{
  "num_hidden_layers": 10,
  "hidden_size": 448,
  "num_attention_heads": 7,
  "num_key_value_heads": 1,
  "head_dim": 64,
  "intermediate_size": 3584,
  "vocab_size": 8192,
  "hidden_act": "squared_relu",
  "norm": "rmsnorm",
  "norm_place": "pre",
  "norm_eps": 1e-05,
  "positions": "rope",
  "rope_theta": 10000.0,
  "rope_fraction": 1.0,
  "qk_norm": true,
  "attn_scale": 0.165,
  "bias": "none",
  "tie_word_embeddings": false,
  "parallel_block": false,
  "extras": ["capped logits"],
  "init": "uniform",
  "init_std_qkv": 0.0223,
  "init_std_o": 0.0,
  "init_std_up": 0.0223,
  "init_std_down": 0.0,
  "optimizer": "adamw",
  "learning_rate": 0.00144,
  "lr_mult_o": 1.36,
  "beta1": 0.9,
  "beta2": 0.99,
  "lr_head": 0.00543,
  "warmup_steps": 595,
  "schedule": "wsd",
  "decay_fraction": 1.0,
  "decay_shape": "linear",
  "final_lr_fraction": 0.02,
  "batch_tokens": 65536,
  "max_seq_len": 768,
  "doc_mask": true,
  "train_tokens": 487800000,
  "max_steps": 7444,
  "dataset": "wikipedia_en"
}
Each number is 200 + 40 x the weight over its row's rms, rounded and kept within 0 to 999. Layers, rows and columns count from 0. The size before them is the row's rms in percent of the matrix's.

# layer 4 attention query, 448x448, rms 0.0562, rows 428-447, columns 0-31
091,153,242,241,179,151,194,205,211,232,150,173,232,195,252,125,168,288,112,92,298,220,204,192,233,176,291,242,188,197,234,176,183
075,243,189,190,175,203,175,166,217,222,216,207,220,229,201,186,171,255,233,193,248,268,201,184,224,200,197,189,235,249,323,195,203
091,149,190,181,131,120,219,200,177,295,176,222,249,208,249,163,164,237,160,208,223,223,184,200,225,237,274,191,206,193,292,227,172
084,232,184,105,268,250,183,199,188,244,159,256,242,168,194,253,187,197,156,222,134,211,164,184,252,204,199,190,217,214,277,284,181
103,218,160,124,207,240,175,257,187,145,223,190,181,191,246,248,180,210,182,195,114,225,231,248,205,161,209,151,238,189,280,208,189
093,178,176,223,209,188,225,145,197,262,198,205,240,194,230,190,139,249,197,202,225,227,242,165,215,207,206,256,214,165,202,194,221
092,211,164,106,132,223,157,235,144,207,152,177,214,210,222,201,193,175,160,203,231,235,226,132,224,158,188,123,257,179,321,209,143
097,165,163,209,117,186,163,194,219,203,120,186,263,192,262,219,210,220,149,200,217,214,194,205,253,200,266,197,233,137,307,245,138
089,182,245,221,259,204,310,170,286,276,206,182,265,199,197,238,191,193,233,204,138,160,220,135,208,207,184,230,228,180,163,220,348
082,249,176,223,244,181,116,218,173,233,226,227,174,216,173,212,237,244,185,113,227,251,132,158,164,224,114,233,146,253,132,182,199
079,198,104,223,231,170,207,167,170,200,155,226,211,209,221,244,244,163,160,253,188,208,249,311,268,160,244,267,194,204,246,260,224
081,187,147,278,226,161,205,242,170,239,205,246,165,161,162,150,201,178,204,242,234,207,190,216,215,255,192,225,203,205,247,219,193
079,189,201,180,174,159,171,252,115,155,250,246,175,200,240,170,227,180,176,243,171,282,190,235,168,237,224,191,268,172,196,173,97
076,162,229,181,156,176,179,193,145,207,185,216,190,197,233,143,215,219,236,308,221,209,169,283,124,237,149,229,166,198,282,243,229
081,168,162,235,200,238,303,212,177,198,191,189,215,200,180,227,124,201,141,180,233,259,215,170,216,246,174,164,214,206,129,205,168
077,190,230,290,142,147,176,205,182,224,197,191,145,249,196,160,155,167,164,208,244,181,155,199,178,196,184,199,133,276,200,173,183
072,260,221,204,220,138,275,201,227,268,154,199,158,212,224,211,188,188,184,158,180,256,144,196,175,167,221,204,272,296,84,197,181
084,211,249,180,216,167,205,232,198,242,125,161,184,196,150,172,195,224,212,129,272,201,200,206,206,187,200,162,172,225,173,194,255
077,133,163,215,260,195,157,186,162,137,173,238,235,226,223,180,211,225,181,144,170,230,223,179,270,206,193,245,226,170,180,187,185
077,167,193,259,230,172,208,195,212,226,200,251,261,154,178,180,260,173,181,183,273,170,180,214,191,292,237,203,237,213,265,174,149